config.toml
n_kv_head = 4
vocab_size = 16384
activation = "swiglu"
norm_eps = 1e-05
attn_scale = 0.125
parallel_block = false
init_std_up = 0.0252
beta1 = 0.95
schedule = "wsd"
decay_fraction = 0.703
seq_len = 512
doc_mask = true
Each number is 128 + 24 x the weight over its row's rms, rounded and kept within 0 to 255. Layers, rows and columns count from 0. The size above them is the row's rms in percent of the matrix's.

# layer 3 attention key, 256x512, rms 0.157, rows 191, columns 0-63
size [103]
[[ 89 183 147 132 140 119  77  70 125 123 133  93 135 132 109 132 126 120 141 108 111 129 143 123 130 149 111 140 115 108 141  77 126 104 100 114 110  89 161  93 142 152 108 118 145 124 194 174 134 141  94 113 147 173 140 103 138 150 127  68 162 153 126 119]]
# layer 3 attention value, 256x512, rms 0.144, rows 128-162, columns 0-63
size [104 105 107 100 100 101 103 101  99 103 103  96 106 104 105 103 102 104 107 105 110 101  98  99 108 101 103 103 102 105 105 101  98 112 109]
[[118  94 138 111 122 121 141  60 118 125 157 178 133 120 170 162 153 143  87 181 149  90 163 147 129 143 104 115 113 101 123 128 103 108 137 160 115 116 106 144 105 118 135 108  81 105 125 130 109 115  99 160 116 152 115 123  95 172  68 156 149  71 117  70]
 [137 135 124 143 107 130 125 106 138 119 103 125 110 150 122 149 123 127 171 107 110 116 103 126 129 114 120 169 109 148 108 100  97 135 146  85 124 121 127  98 138 126 109 162 131 110  95  77 119 108 119 143 112 134 132 127 123 134  98 132 126 124 148 125]
 [ 99  62 176  94 143 147 135 130 108 119 111 127 141 128 116 122 140 152 148 162 122 126 135 100 133 143 148 147 121  78 127 116 118 136 134 123 101 101 150  86 130 139 130 140 117 141 167 123 155 130 162 128 196  78 139 135 187 115 137 158 117 114 116 143]
 [103 111 173 121 109 155  97 116 120 133  91 101 130 103 113  83  86 135 159 120 168 154 121 140 118 110 110 116 160 119 149 134 133 150 200 108  70 167 140 129 164  64 139 154 105  97 127 148 149 135 124 103 155 157 118 123 110 125 151 129 133 135 136  73]
 [152  82 109 155 141 121 118  82 146 127 105  95 168 138 116 174 128 126 117 121 165 154  98 153 119 147 133 124 110 106 141 146  94 137 141 151 136 136  98 143 130 108 154 117 165 136 160 161 133 134 153 163 139 114 157 102  80 185 129 128 123 107 123  97]
 [ 92 122 140 104 157  99 139 125 114 137 124 116 102 148  98 148 124 113 127 118 155  86 153 115 104 146  77 139 145 119 144 121  96 120 119 134 148  91 113 142 139 135  97 138 110 160 136 130 131 113  94 118 105 140 130 110 112 152 114 147 111 138  95 131]
 [113 112 141 131 109 172 155 136 112 171 100  92 108 101 134 108 100 110 168 111 108 150 101 131 155 144 179 144 118  77 138 118 142 109 137 143 145 119 117 122 123 137 156 137 116 136 107  96 149 127 162 120 148 131 110 131  86 118 164 116 110 107 139 129]
 [130 151 117 162 154 122 146 172 134 126 102 147 106 115 158 143 166 150 179 113  89 117 154  80 121  88 149 149 128 149  79 110 139 154 144 144 118 166 122 110 114 138  92 159 139 131 113 153 147 135 113 144 168 108 117 121 130 155 154  96 156 166 173 134]
 [144 109 131  94 107 168 168 132 163 107 157  71 141 104 106 150 121  94 148  80 110 116 114 134 105 161  97 124 139 162  89 118 113 110 109 130 125 145 126 128 109 163 141 129 108 149 156 106 147 135  59 156 165 111 109 113 119  98 205 121 137 123 137 128]
 [123 155 109  98 143 121 110 100 142 107  86 137 113 126 154 120 140 143 112 139 161 186 121 110 145 166 106 160 128  81 145 117  83 123 128 107 111 112 128 165  93 137 112 110 121 103 184 181 143 116 143 145 160 135 134 117 153 129 124 103 124  97 172 106]
 [110 128 120 128 115 143 112 167 172 144 106 130 103 120 133 173 146 177 107 120 106 173  95 122 127 127 117 120  97 136 112  96 125 168  80 144 127 134 130 111 140 106  80 111 149 168 169 128 100 101 141 134 126 125 155 163 122 131 135 154  99 130 143 119]
 [127 103 127 125 129 133  60 113 128 175 125 165 114 130 108  79 117 160 116 149  68 147 111 113 151 137  95 126 142 120 132 141  98 148 140 148 142 141 135 131  97 142 132 139 130 123 107 100  93 145 101 112 136 153 132 152 109 132 155 119 117  85  90 101]
 [177 138 115 100 124  79 117 177 133  97 153 138 159 158 109  93 155 123 123 114 128 105 120 117 154 121 112 157 172 143 151  90 115 146 131 164 127 116 102 114 104  94 123 115 100 148 114 120  95 135 136 102 114  96 109 130 126 116 115 126 158 108 201 107]
 [154 110 146 116 103 175  92 118 117 125 152  99 126 158 131 142 118  99  98 160 110 102 118 109  66 139 147 105 123 130 160 164 171 156  59 127 126 106 130 168 154 174 129 116 165 139 173 102 115 122 119  86 134 115 154 150 145 143 136 160 128 140 130 122]
 [110 108 155 121  96 143 155 126 147 122 120 152  88 127 123 124 136 118 105 149 112 139 106 154 129 141 124 150 135 133 122 142 106 108 102 157 118 150 129 123 129 141 146 172 114 144 113 119 136 114 159 102 155 124 140 103 151 130 147 123 165 122 159 142]
 [134 114 124 140 149 144 109 107  79 152 132 140 112 145  94 138 117 112 108 138 149 138 134 139 173 137  96 112 115 177 109 170 147 145 140 122 130 140 137 128 147  78 111 139  98 108 123 145 156 170 137 108 113 137 121 148 129 161 129 116  85 119 136 179]
 [122 141 110 117 148 131 136 137 126 136 140 139  88  83 157 117 102 118 123 150  95 121 143 174 137 107 160 106 136 106 124 175  73 154 148 103 148 138 142 108 113 113 159 134 122 109 153 122 110 136 154 127 179  92 139 156  97 102  96 125 154 114 215 120]
 [110 115 110 155 142 119 170 132 136 115 147 145  85 147 100 135 161 122 127 148 158 141 179 157 135 132 125 156  91  88 124  84  91 158 107 105 107 123 120 137  91 109 141 115 110 138 161 131 141 129 170 163  98 132 152 116 111 129 127 165  78 133 149 142]
 [140 111  92 146 131  94 123 123  91 144 135 157  92 107 132  92 165 164 119 115 129 139 146 145 109 119  96 148  94 199  82  44 127 111 122 148  77 131 120 141 117 128 138 103 135 136 124  92 117 138  83 130 145 166 137 154 139 182 143 170 136 111  81 118]
 [141 128 147 109 146 149  70 114 148 117 141 132 124 138 155 164 124 138 172 106 115 134  91 140  84 127  73 120 115 122 137 113 117 129 118 171 141 106 114 162 127 128 115  98 113 123  98 120 126  81 181 104 135  89  94 143 149 132  98 136 143 139  68 148]
 [111 144 114 122 101 117 113 128 172 113 120 132 116 122 120 104 123 113 138 147 140 167 147 130  88 106 102  99 139  99 115 143 112 120 106 123 126 193 127 147 110 103 106 112 139  80 140 113 129 146 143 112 131 125 117 128 185 150 135 128 156 118  88 120]
 [103 122 126 130 118 144 160 179 102 168 110 158 122 122  96 174  92 140 145 117 125 116 155 122 108  87  59 133  99 115 126 131 106 140 121  93 141 164 149 117 125  65 137 115  84 130 107 172 128 125 103 126 120 136 139 127 135 128 167 143 117 130 114 163]
 [110 102 148 116 132 119 152 111  80 138 109 160 113 117 106  98  85 106 108 136 194 113 107 113 126 137 132 107 122  71 142 143 135 113 113 155 107  89 117  92 192  40 135  91 107 107 129 137 127  98 135 164 105 122 145 136 112 111  75 113 133  74 122 126]
 [105 211 125 132 105  97 160 144 158 100 155 126 140 113 119 158 102  85 137 106 106 114 133  98  75 106  98 131 164 158 167 142 128 141 135 180 148 153  88  99 113 143 127 126 153 114 156 117 128 130  97 162 170 144 114 181 153 120 158 129 153 151 126  65]
 [120 121 125 155 152 119  94 127 120 165  87  97 110 117 121 127 136 178 129 153 136 137 145 114 152 125 100 178 202 151  81 110  93 127 125 141 147 149 109 118  97 117 131 131 132 130 161 123 121 135 178  82 177  86 164 147 135 113 130 145 116  77 130 134]
 [146 179 148 122 107  94 117 133 140 136 125 145 119 106 128  56  64 115 162 111 126  99  99 153 168 137 146 106 137 122 112 139 137 168 116 154 131  59  94  99 142 116 138 149 103 121 165 164 130 116 119 151 119 155 121 149 109 121 129 112  91 113  92 140]
 [ 91 125 150 111 129 115 128 155 113 127 124 105 119 177  99 129 103 104 110 120 103 120 128 101 122  97 100 111 165 196 159 157 106 127  82 157 120  81 150 142  95 158 128 118 163 159 126 123 114 135 113  63 165 162 155 135 105 119 133 149 117 135 163 134]
 [124 144 108 142 106 119 135 122 106  96 132 142 131 128 160 103 138 142 144 126 118 147 146 113  91 113 129  96 104  72  98 145 112 145 128 149  92 131 136 136 136 143 137 121 158 103 169 128  94 117 138 161 124 107 125 171  74 146 122 117 115 110 160 135]
 [111 112  98 117 134  67 140 180 161 163  97 118  97 147 105 155 123 118 158 136 141 127 120 136  85 157 136 125 138 139  69 119 107 133 131 125 123 131 131 153 120 146 147 164 148 139 141 108 120 155  60 174 124 175 140 108 133 104 108 119 143 140  96 127]
 [138 118 133 157 125 138 145 122 139 189  78 164 105  97 119 149 122 188 138 110 143  88 161 107 145 180 121 134 119 147 159 121 129 106 155 140 119 160  99 183 142 184 132 130 133 116 126 130 111 145 113 129 143 168 118 155 134  92 152 126  90 138 157 138]
 [120 120 163 153 167 139 142 125 135 149 148 117 155 142 114 131 141 151 150 124 126 140 139 151 143 162 142 124 121 142 132 129 118  78 117 121 127 145 133 124 139 136 131 135 150 124 122  92 140 117  95 148 100 109 165 131 129  97 156 100 108 157  92 183]
 [152 112 112 130 127 174 177 109  89 147 136  84 122 146 155  64 121  99 127 134 145 162 109 122 139 104 127 107 148  84 137 121 132 119 139 113 138 111 123 147 167 119 133 117 114 168  89 176 128 142 114  60  80 124 174 168 111 101 126 129  84 126 143  91]
 [131 153 126  89 117 135 137 108 168 144  95 154 124 111 164 167 126 143  97 112 179 119 128 100 153 162 140 111 108 152 140 139 158 103 141 124 169 140 134  98 150 119 130 144 179 113 182 161 162 136 126 134 171 134 122 137 148 140 149  89 124 140 127 156]
 [122  74 145 187 110 137 132 118 129 158 155  92 123 129 153 124 160  69 154 132 103 138 142 148 133 125 131 139 143 103 174 136 101 127 133 154 148 100 123 124  98 139 129 130 114 103 128 151 117 138 166 110  75 118 128 137 113 147 150 101  90 129 179 163]
 [144 188 184 137 149 124 111 132  95 137 150 140 115 144 117  92 119 103 158 105 124 127 129 116 105 118 109 102 120 165 123  89  62 111 129 128 123 160 149  95  96 131 128 120 107 125 139 135 167 114  91 150 138 101 134 128 143 159 150 127 123 161 150 174]]
# layer 3 attention output (transposed), 512x512, rms 0.143, rows 256-290,320-353, columns 0-63
size [108 101  99 102  99  99 102  99  99  97 101  93 103  97 102 101  97  98 100 100 100  97  98  99  97 103  99  94 107 103 102 102 103 103 106  97 102 105  97  99 102  95  96  98 103 101  99  95 104 101 100 105  99  95  98 103  98 100  98 103  95  94 106  92  95  98 101  97  95]
[[119 135 151 113 149 106 117 126  95 134 105 107 147 172 104 118 197  81 103 146 131 110 135 166 151 123  89 128 142 128  94 157 156 141 136  87 124 107 133 112 141 127 150  65 194 130 136  93 109 138 136 176  88 106 108 147 136 130 119 162 134 114 120 117]
 [157 122 144 107 111 116 148 109  81 148 125 160 108 145 127 141 149 120  95  95 103 128 120  93 161 122  98 125 140 118 109 120  77 125 121  85 137  83 142 137 103 117  60 150 114 129 168 102 128 131 136 117 101 143 164 167 178  90  99 125 118 155 137  96]
 [159 159 152 113 153 163 119 106  41 119 154 134 158 131 102 104 139 180 157 142 104 124 183 126 109 134  86 146 113 106 170 100 133 154 143 104  94 146 143  66 126 129 135 102 138 118 127 155 110 152 140 111 128  89 138 155 104 157  96  89 171 127 164 113]
 [141 160 116 150 150 116  69 158 163 139 148 173 118 166 114 129 126  87 100 114 123 140 142 117 105 136 182 105 163  98 169  73 133 117 166 109 130 145 145 102 188 100 142 103 124 178 112 167 138  87 133 141 135 128 166 129 128 115 157 117 104 120 117  85]
 [136 101 126 159  63 147 102 159 158 118 126  99 124 121 114 186 110 166 114 120 101 175 165 152 100  88 172 112 112 124 156 103 153 155 171 122 109 116  84 132 196 162 114 131 130  82 108 127 125 124 136 134 115 145  95 114  91 173 113 150 146 145 153  91]
 [117 118  98 103 153 156  82 130 119 130  93  68 144 154 156 150  80 100 163 127 145 101 159 151 147 131  92 154 128 150  95 157 124 105 146 113 119 132 154 123 118 118  95 130 157 132 116  88 143 139  99 128 108 156 127  85  92 146 116 182 150 185  94 132]
 [151 116  99 140  80 118 116 178 133 136 118 166 143 106 162 103 118 119 131 122 149 140 128 155 107 101 155 170 124  84 133  92 106 111 144 132 150 132 106 111 125 143 132 145 125 144 116 153 127 139 173 156 136 133 104 148 115  83 117 139 107 101 139 158]
 [131 131 121 144 144 145 148 126 132 143 128 118 160 113 104 118 102 142 151 147 108 118 112 118 164 118 162  96 133 100 136 118 132 154 128 119 137 153  81 150 138 123 113 143 171 134 146 159  97 141 114 113 108  86 134 135 132 132 125 122  92 156 129 135]
 [ 97 128 123 133 162 112 178 137 171 146 153  87 105 103 107 115  98 130 123 127  78 170 106 107 134 134 148 163 159 112 100 106 105 104 144 128 131 133  91 114 141 135 137 120  92 130  94 107 125 123 137 128 104 137  93 133 135  78 130 131 156  87 176 149]
 [150 137  87 117 160 114 100 124 138 114 105  98 139 112 103  94 114 135  90 141 155 150 145 135 161 139 156 100  91 115 115 134 154 102 111 159 118 161 141 138 126 134 108 133  97 115 171 115 120 139 114 132 119 121 109 146 133  99 108 177 130 120 183 121]
 [ 93 138 111  95 109 101 133 151 148 104 141 139  96 106 150 130 159 156 113 110 169 133  94 129 127 124  91 123 129 116 118  86  78 122 124 154  91 106 151 158 135 120 127 121 147  85 129  82 105 116 163 118 114 165 136 106 101 151 146 113 154 144 162 197]
 [131  95 102 139 150 157 174 104  99 124 103 145 170 147 114 107 146 113  68 105 133 139 103 166 152 170 152 123 159 150 160 179  95 157 151 140 159 170 162 126 115  93  92 187  97 173 166  98 129 156 138  91 122 157 113  95 129 115 116 144 141 159 139 122]
 [156 114 108  96 143 115 100 122 105  79 136 131 136 165 132 120 116  83 116 145 150 151 180 127 112 126 130  99 143 125 159  94 108 134 109 113 135 138 114 124  89  88  94 175 154 144 177 149 157 134 119 117  96 121 102 118  99 121 108 164 172 137 153  94]
 [122 126  96 154  51 112 159 116 130 146 115 102 133 125 121  82 174  80 155 158 166 114 128 140 112  98 143 151 129 110 147 129 133 124 133 118 123 122  74 164 170 110 122 129 166 146 113 111 145  96 136 100  71 137 103 117  99 156  85 111 194 113  78 125]
 [ 62  89 146 104 134  91 132 161 163 102 119 130  98 181 147 101 185 134 132 123 116 122 164 146 101 104 124 148 149 115 111 125 109 117 143 138 105 179 115  96 158 124 145 182 146  93 144 149 107 114 131 105 107 153 152 153  99 145 108 143 152 128 145 130]
 [ 94 140 119 146 129 137 146 141 102 152 136  77 149 146 154  95 135 149 113 143 126 144 125  99 134 105 163 124  93 102 138 125 146 136 133 140 123 106 134 126 125 142 146 131  68 127 116 128 114 113 141 153  92 101 116 175 154 157 115 174 145 161 147 109]
 [ 90 128 112 112 119 110 133 130 105 149 120 112 147 134 145 151 102 118 117 124 178 134 144 133 149 109 153 166 146 120 131 114  66 109 133 108 170 132 148 142 118 100  99 129 124  91 109 114 116 134 129  87 185 121 127 106 129 111 150 127 143 149 118  98]
 [130 175 142 159 121 119 174 124 132 131 135  90 123 134 137 173 135 129 124 146 117  82 150 123 115  88 176 124 129  35 119 111 159 156  93 101 158 105 148  75 120  84 122 148 168 120 154 143 136 125 132 164 104 176 126 147 146 131 130  98 118 135 185 161]
 [142  78 103 149  84 121 127  79 106 132 109 125 102  88 142 133 166 126 134  60 144 144 100 118 115 155 114 128  76 125 124 115 148  88 135 119 105 140 123 107 113 101 130 108 146 107 112 108 147 145  77  85 111 157 105 103 134 112  86 173 117 149 120 107]
 [156 117 158 120 157 143 158 116 137 127 122 123 134 135 135 126 155 149 133 110 110 116 143  98 143 154 144 137 109 156 114 144  98 134 144 121  73 123 136 143 101 128 112 120  95 150 198 137 143  95 118 164 104  75  92 104 164  76  71  94 117 122  96 118]
 [122 177 109 117 151 123 164 119 123 130 122  91 138 149 113  91 160 175 112 141 127 139 129 134 127 112 158 104  84  84 139 117 119 140  85 181 140 131  90 140 119 124 128 116 156  71  85  89 132 126 132 155 129 142 148 145 151 155  77 132 130 117 158 104]
 [126 135 137 116  96 116 109 162 126 129 134  87  98 120  77 147 135 170 118 144 136 122  87 143 101 123 123 101 163  96 113 116 130 147 127 143 133 126 134 156 134 115 141 119 177 120 109 143 144 120 112 148 177 158  88 142 148 146 136 100 130 158 149 157]
 [138 132 136 128 134 123 123 134 107 110 114 162 107 112 111 140 126 154 109  87 151 115 113 190 117 169  98 143 138 103 127 100 161 123 119 161 152 107 119 142 105 103 108  91 145 128 118 112 108 116 131  85 125 129 102 138 121 141 149 127 168 116 102 122]
 [117 133 116 150 140  82 180 153 176 138 117  71  87 130 129 110 104 103 146 109 158 147 132 122 113 162 101 101 114 108 138  93 154 153 145 123 186 107 122 141 144 152 144 136 103  98 124 172  95 134 151 139 138 122 131 101 123 115 139 140 113 128 127 149]
 [124 148 107 142 141 123 158 101 157 143 125 122 111 143 121 146 119 102 169 101 157 145 127 144 117 112 137 154 124 133 124 148 107 121 114 102 164 132 121 151 118 111 123 111 118 138 151 116 136  88 145 146 107 151 114 128 164 154 125 117 184 126 108  92]
 [160 163 124 155 119 179 118 176 138 152 167 179  94 128  93 106 103 107 169 141 139 112 103 141 105 146 110 150 106 136 159 122 160 130 121 130  93 143  91  98 142 119  87 132 145 152 121 120 136 124 108 158  82 135 140 103 103  94 128  91 149 129 141  87]
 [116 159 121 172 144 116 103  92 158 115 128 115 108 145 122 120  76 130 134 105 109 103 134 105 172 116 165 159 149 140 124  90 138 153 137 123 153 156 155 112 113 164 144 116 137 134 163 109 120 106 137  87 137 153 128 142 190 138 153 136 137 110 162 133]
 [164 164 137 105 111 115 115 109 144 147  96 149 136 138 100 129 188 136 140  85 129 100 107 139 131 117 170 113  96 128 129 113 119  81 127 143 113 116 150 122 154 149 146 131 131  84 173 126  95 115 145 159 155 105 163 131 101 132 139 178 148 131  97 102]
 [142 170 125 111 105 131 116 120 130 163 123 122 114 139 113 172 118 131 140 134 149 109 115 114 169 132 161 136 123 138 114 117 121 151  85 127 140 135 109 133 108 117 133  71 103 154 142  87  98  54 110 158 101 129 130 124 162  95 149  92 130 128  85 144]
 [150 200 104 144 149 168 149  99 112 125  89 135 139 142 124 112 127 126 114 120 152 136 134 139 112 114 156 111 107 139 127 127 125 115 156 140 127 152 116 141  83 159 165 112 134  93 139 139 179 146 104 110 143 145 112 142 133 154 161 115  80 148 118 126]
 [140 121 157 156 113 111 123 149 130 119  92 111 147 140 122 124 100 147  85 112  98 118  64 108 149 185 135 113 108 137 127 146 117  80  90 133 154 115 139 129 123 105 165  47 119 116 181 110 163 134  97 109 145  98 133 126 138 119 129 126 112 113 116 128]
 [ 97 123  91 155 126 115 152 140 113 146 117 112 159 117 124 103 109 132 127 113 105 134 157 125  96 122  99  96 135 112  89 114 140  90 133  63 146  98 120 154 133 119  92 174 129 161 109 129 121 117 130 169 114 140 147 146 106  79  87 158 107 109 133 104]
 [115 129 146 155 124 107 118 117 127 137 110 144 131 115  95 112 120 151 128 136 127 108 112 101  85 144 113  88 123 107 142 156 122  82 125 114  99 189 158 141 144 143 104 161 135 145 158 122 160 134 128 145 127 115 140  71 140 130 159  63 140 140 156 118]
 [ 83  78 130 119 119 111 143  84 169 122 147 142  93 144 141 104 143 111  95 116 134 126  92 125 124 117 107 100 134 163 128 130 159 141 147 113 134 163 130 161 138 102 131 167 104  84 123 165 135 113 136 121 176 129 114 129 112 144 145 170  94 110 165 144]
 [137 175 172 132 141 162 109 102 140 127 114 152 118 163 141 129 130 155  95 112 107 143 119 140 152 130 110 137 124 121 167 121 116 103  76  94 129 127 171 131 103 109  95 154 146 107 145 122 157 100 160 140  95 109 131 103 128 154 154 181 147 125 158 124]
 [172 118 105 140 145 160 106 125 113 111 137 148 128 114 147 140 138 117 133 156 119 188 117 128 157 145 171 159 137 151 140 126 111 108 146 191 147 119 114 124 114 159 132 124 164 136  98 160 101 125 204 111 141 134 172 104 115 147 133  88 120 140 109 141]
 [ 75 123 108 139 134 125 146 114 163 145 136 111 135 113 102 138 162 130  92  64 164 165 113 140 102 128 144 147  94 128 108 164 113 171 142 118 109 134 195  89 149 120 135 107  79  84 120 135 156 136 132  86 135 138  84  93  96 143 133 156 135  89 131 128]
 [107 111  94 106 112 134 127 159 163 107 127  80 154 122 138 120 111 121 155 147 117 123 101 115 106 155  77 156 144 126 108 100 149 107 153 119 139 132 109 115 137 134 115  67 169 148 154 113 105 123 137 129  83 132 119  92 110 113 168  75 128 141 135 126]
 [135 134 133 119 136 123 177  94 138 144 102 130 100 139 134 111  78 156 134 146 122 150  74 139 140 151  89  99 138 159 108 129 168 125 159 100 117 138 165 115 122 126 146 125 121 102 154 148 101 137 111  89 112 131  74 131 143 126 141 150 147  82 124 155]
 [149 132 110 154 133 116  98 106 113 137 101 143  98  99  82 138 127 127 133 110 164 142 113  82  86 124  89 139 139 153 115 121  86 101 123 111 126 122 123 103 119 149 149  86 111 149 112 142 154 111 166 116 107 140 144 121 154 123 132 115  90 121 110 112]
 [140  94 131 128 103 124 148 167 143 134 150 154 145 144 124 127 134 165 114 149 134 110 106 135  88 117 161 143 135 119 182 134 134 112 112 138  98 114 140 140 114 131 116 110 143 150 146 156 132 122 132 110  99 144 141 162 169 174 121 110 113 125 100  96]
 [138 116  93 143 145 122 155 107 124 106 137 161 149 127 122 127 138 119 155 140 110 111 184  90  96 116  80 107 156 136 133 133  97 133 121 124  99 142 104 151 133  87  93 119 124 116 112 110 102 103 112 100 143 125 101 139  90 139 151  79 142 131 123  92]
 [125 138 143 126 147 142 117  85 114  87 150 133 131 140  71 123 153 122 106 141  90 158  92  99  88 165 109 114  98 110 168  98  85  97 123 153 118 126 116 103 117 139 116 106 105  99 109  95 106 201 149 144 140 141 158 139 123 162 120 135 143 137 154 141]
 [133 123 157 124 135 149  91 162  94 110 131 159 138 135 106 165 152 172 140 122 189  96 135 158 127 135 105 125 135 101 147 140 145  87 115 112 152 128 106 135  93 106 122  69 172 146 115 141 107 152 109 105 148 121 126 121 150 155 131 103 118 208 110 140]
 [116 130 165 124 103 105 113 116 153 130 112 134  81 142 140 101  95 126 144  97 141 107 107  96  92 153 121 146 167 138 144  89 134 121 135 138 120 167 115 137  97 117 121 110 153 133  70 167 175 122 138 131 102 163 106 111 131  98 143  97 160 149 109 182]
 [165 161 128 161 158 140 138 126 106 171 103 177 109 191 126  94  82 109 155 127 128 164  98 116 129 130 118 149 138 115 163 195 125 114 125 156 172 115 157  94 159 102 121 141 109 153  92 123 110 176 113  99 147 130 119 159 137 143 132 155  98 105 114  88]
 [140 125 155  99 130 115 120 163 121 108 135 129 118 100 165 109 126 205 116 105 132 151 131 106 133 101 127 153 141  89 125 137 136 147 130 124 102 151 141 146  98 119 144 109 123 126 128 119 154 162 127 133 114 120  83  95 141  90 155 156 143 102 110 146]
 [132 107 106 104 154 128 144 134 116 161 131 142  84 115 123 119 109  96 167 144 199 133 114 100 119 158 157 163 118 122 120 107 111 169 131 130 134 120 113 119 170 109 104 103  89 150 133 119 121 137 133 136 117 135 131 103 159 126  89 134  85 150 101 151]
 [ 99 152 138 144 139 111 105 124 157  80 115 112  96 143 125  92 112 111 111 123  88  92 171 110 119 136 113 141 156 128 110 140 135  78 150 121 137 163 143  97 125 128  79 110 147  95 147 125 112 127 124 134 147 131 120 158 142 104 160 116 104  80 113 106]
 [111 113 130 141 139 102 167  81 142 120 136 125 117  92 112 168 139  94 138  71 130 166 135 128 123 129 117 108  84 120 127 171  95 136 139 120 112 114 123 131 182 157 126 132 151 116 113 107 176 157 141 155 148 109 163  62 123  90 133  92 164 140 117 166]
 [139 140 126 132 178 148 164 136 119 160 127 139 103 137 132 152 108 111 134 111 116 135 116 126 157 126 136 163 158 103  95 154 144  92  99 100 148 186 167 127  82 122 134 146 165 104 134 118 164 122  66 139 148 148  95 139 167 133 151 113 127 115 102 151]
 [173 109 113 140 140 111 101 112 142 118 154 142  81 140 111 115 140 124 116  94 146 147 132 126 150 107 126  93 130 150 129 119 117 131 124 149 105  98 173 106 175 143 174 119 182 183 132 107 113 136 100 121  98  86 114 126 170 129  62 110  92 141 175 135]
 [151 148 183 155 159 136 134 142 104 124 159 126 136 156 132 120 150 128 116  95 115 161 122 116 148 105 125 150 136 166 111 100 130 103 198 122 143 155 122 157  95 120 152 133 130 136 102  95  93 137 129  86 148 149 136 178 129 121 145 140 126 155  91 112]
 [109 114 114 134 117 114 157 154 136 129 116 116  88 160 150 152  86 148 120 137 161  98 118 123 119 189 179 127 138 152 123 143 123 148 122 125 142 127 155 130 107 117 107 110  86 178 139 113  85 134 143 166 162 182 129 160 129 152 150 118 144  88 190 137]
 [ 98 163 103 145 101 124  82 150 116  69 112 121 122 125 129 134  76 139 118 131 131 135 134 140 160 127 130 114 129 115 134 109 141 128 108 137 148 168 132 116 136 110 160 133 173 102 127 128 124 143 130 103 109 185 131 147 136  76 115 130 124 122 128 138]
 [115 106 127 112 141 125 116 146 112 151 101  96 141 132 129 170 125 106 139 134 146 160 103 134 162 148 150 127 119 144 119 140 121 115 138  93 162 165 135 160  72 120 136  81  94 131 154 162  96 137  89 102 123 119 133 116 113 129 159 182 144 115 110 120]
 [165 163 122 117 144 174 139 137 111 130 136 134 152 131 161 110 127 117 159 100 112  85 152 100 108 121 111 148  96 154  95 120 149 112 134 129 131 147 148 103 115 126 111 130  91 137 131 107 160 134 121 116 126  87 125 131 142 123 142 126 133  98 149 129]
 [140 130 110 113 105 126 138 127 183 125 127  53 118 125 104 140 146  95 145 113 159 146 112 101 128  97 144  87 109 155 153 104 161 153 117 106 152  93 126 112 103 142 133 138 134 127 136 153 166 101  92 154 124 146  55  97 148 122  93 130 109 109 153 118]
 [141  99 126  93 103 154 106 119 109  89 102 163 136 144 167 160 132 100 120 118 117 140 135 103 133  92 138 129 125  73 112 113 119 132 139 100  91 121 100 106 140 128 100 158 145 155 124 137 105 147 138  94 128 125 115 140 110 150  97  71 122 134 133 149]
 [123 130 134 166 132 182 115 159 126 159 154 118 115 143 137 100 143 120 144 120 104 146 154 188 168  79 107 156 123 137 136 153 125 135 148 122 134 142 111  68 128 126  96 134 132 117 121  88  95 176 151 116 109  92 142 139 137 133 109 135 103  79 129 107]
 [125 129 130 122 157  84 131 107 146  97  98  83 102 163 147 156 120 172 118 155  87 141 121 110 151 147 130  90 149 152  93 149 133 166 100 128 132 174 148 141 147 128 145 131 128 146  98  88 144 135 119 110 160 100 124 139 116 164 122 159 119 134 163 109]
 [125  78 112  93 121 119  73 136 122 154 157 103 121 119 147 123 119 163 101 114 122 141 134 123  94 113 124 129  84 137 142 126  99 109 111 122 130 119 131 130 162 104 154 102 172 129 149 138 148 111 134 161 132 166  78 120 165 121 143 124 133 128 127 132]
 [141 141 135 102 117  98 181 148 112  81 152 128 127 104 123  64  91 129  78 157 133 147 158 137 119 104 113 106 135 163 100 123 137 120 140 158 110 113  78  96  95 132 131 127 120 104 156 115 178  99  99 146 124 102 128 104 135 125 128 136 126 129 224 117]
 [104  92 122 139 146 106 113 133 139 137 165 165 104 115 171 149 106 117 126 128 147 148 121 153  87 114  87 137 135 137 126 146 145  85 126 116 154 136 143 130 166 151 125 198 143 136 145 133  81 122 160 156 114 107 150  70 125 104  98 142 119 127 140 136]
 [138 120 157  91 128 102 126 145 153 142 184 108 132 108 123 103 141 160 130 101  83 136 104 138  97 109 114 148 132 156 134 101 108 139 154 148 140 139 167 164 136 180 136 173 144 168 114 128 130 121 176 125 106 121 127  93 186 132 142 158 127 110 104 125]
 [ 96 161 160 104  80 137 164 144 136  79 170 112 116 134  78 174 150 119 139 157 120 129 110 136 105 104 132 126 168  98  94 149  90 195 101 140 118 107 133 114 164 101  80  99 149 141 152 140 141  95 122 115 131 140 129  97 153 140 118 140 154 139 120 115]
 [168  80 145  89 146 122 122 161 129 132  98 154 105 121 178 168 134 128 114 136 123 167 124 108 117  65 133 119 151 158 139 124 144 135 153 173 116  73 175 130 172 138 155 135 125 130 131 130 137  61 197 129 130 161 139 163  89 171 139 103 143 189 140 142]
 [116 139  87 126 116 107 131 101 158  78 144 112 114 125 113 126 138 142 114 116 150 132  94 169 129 129 175 135 119 107 118 124 153 111 152 167 162 118  26 104 136 139 119 129 180 159 145 129 132 115 117 137 146 147 100 147 141 134 119  95 137 135 110 111]
 [128 105 137 183 152 127 121 128 131 106  55 163 144 114 120 101 138 156 124 170 103 111  69 134 143 112 132 131 141 123 154 152  93 127  99 152 130 142 120  99 135 139 140  85 102 131  92  95 142 149 123 116 120 127 143 120 150 105 137  95 129 127 136 119]]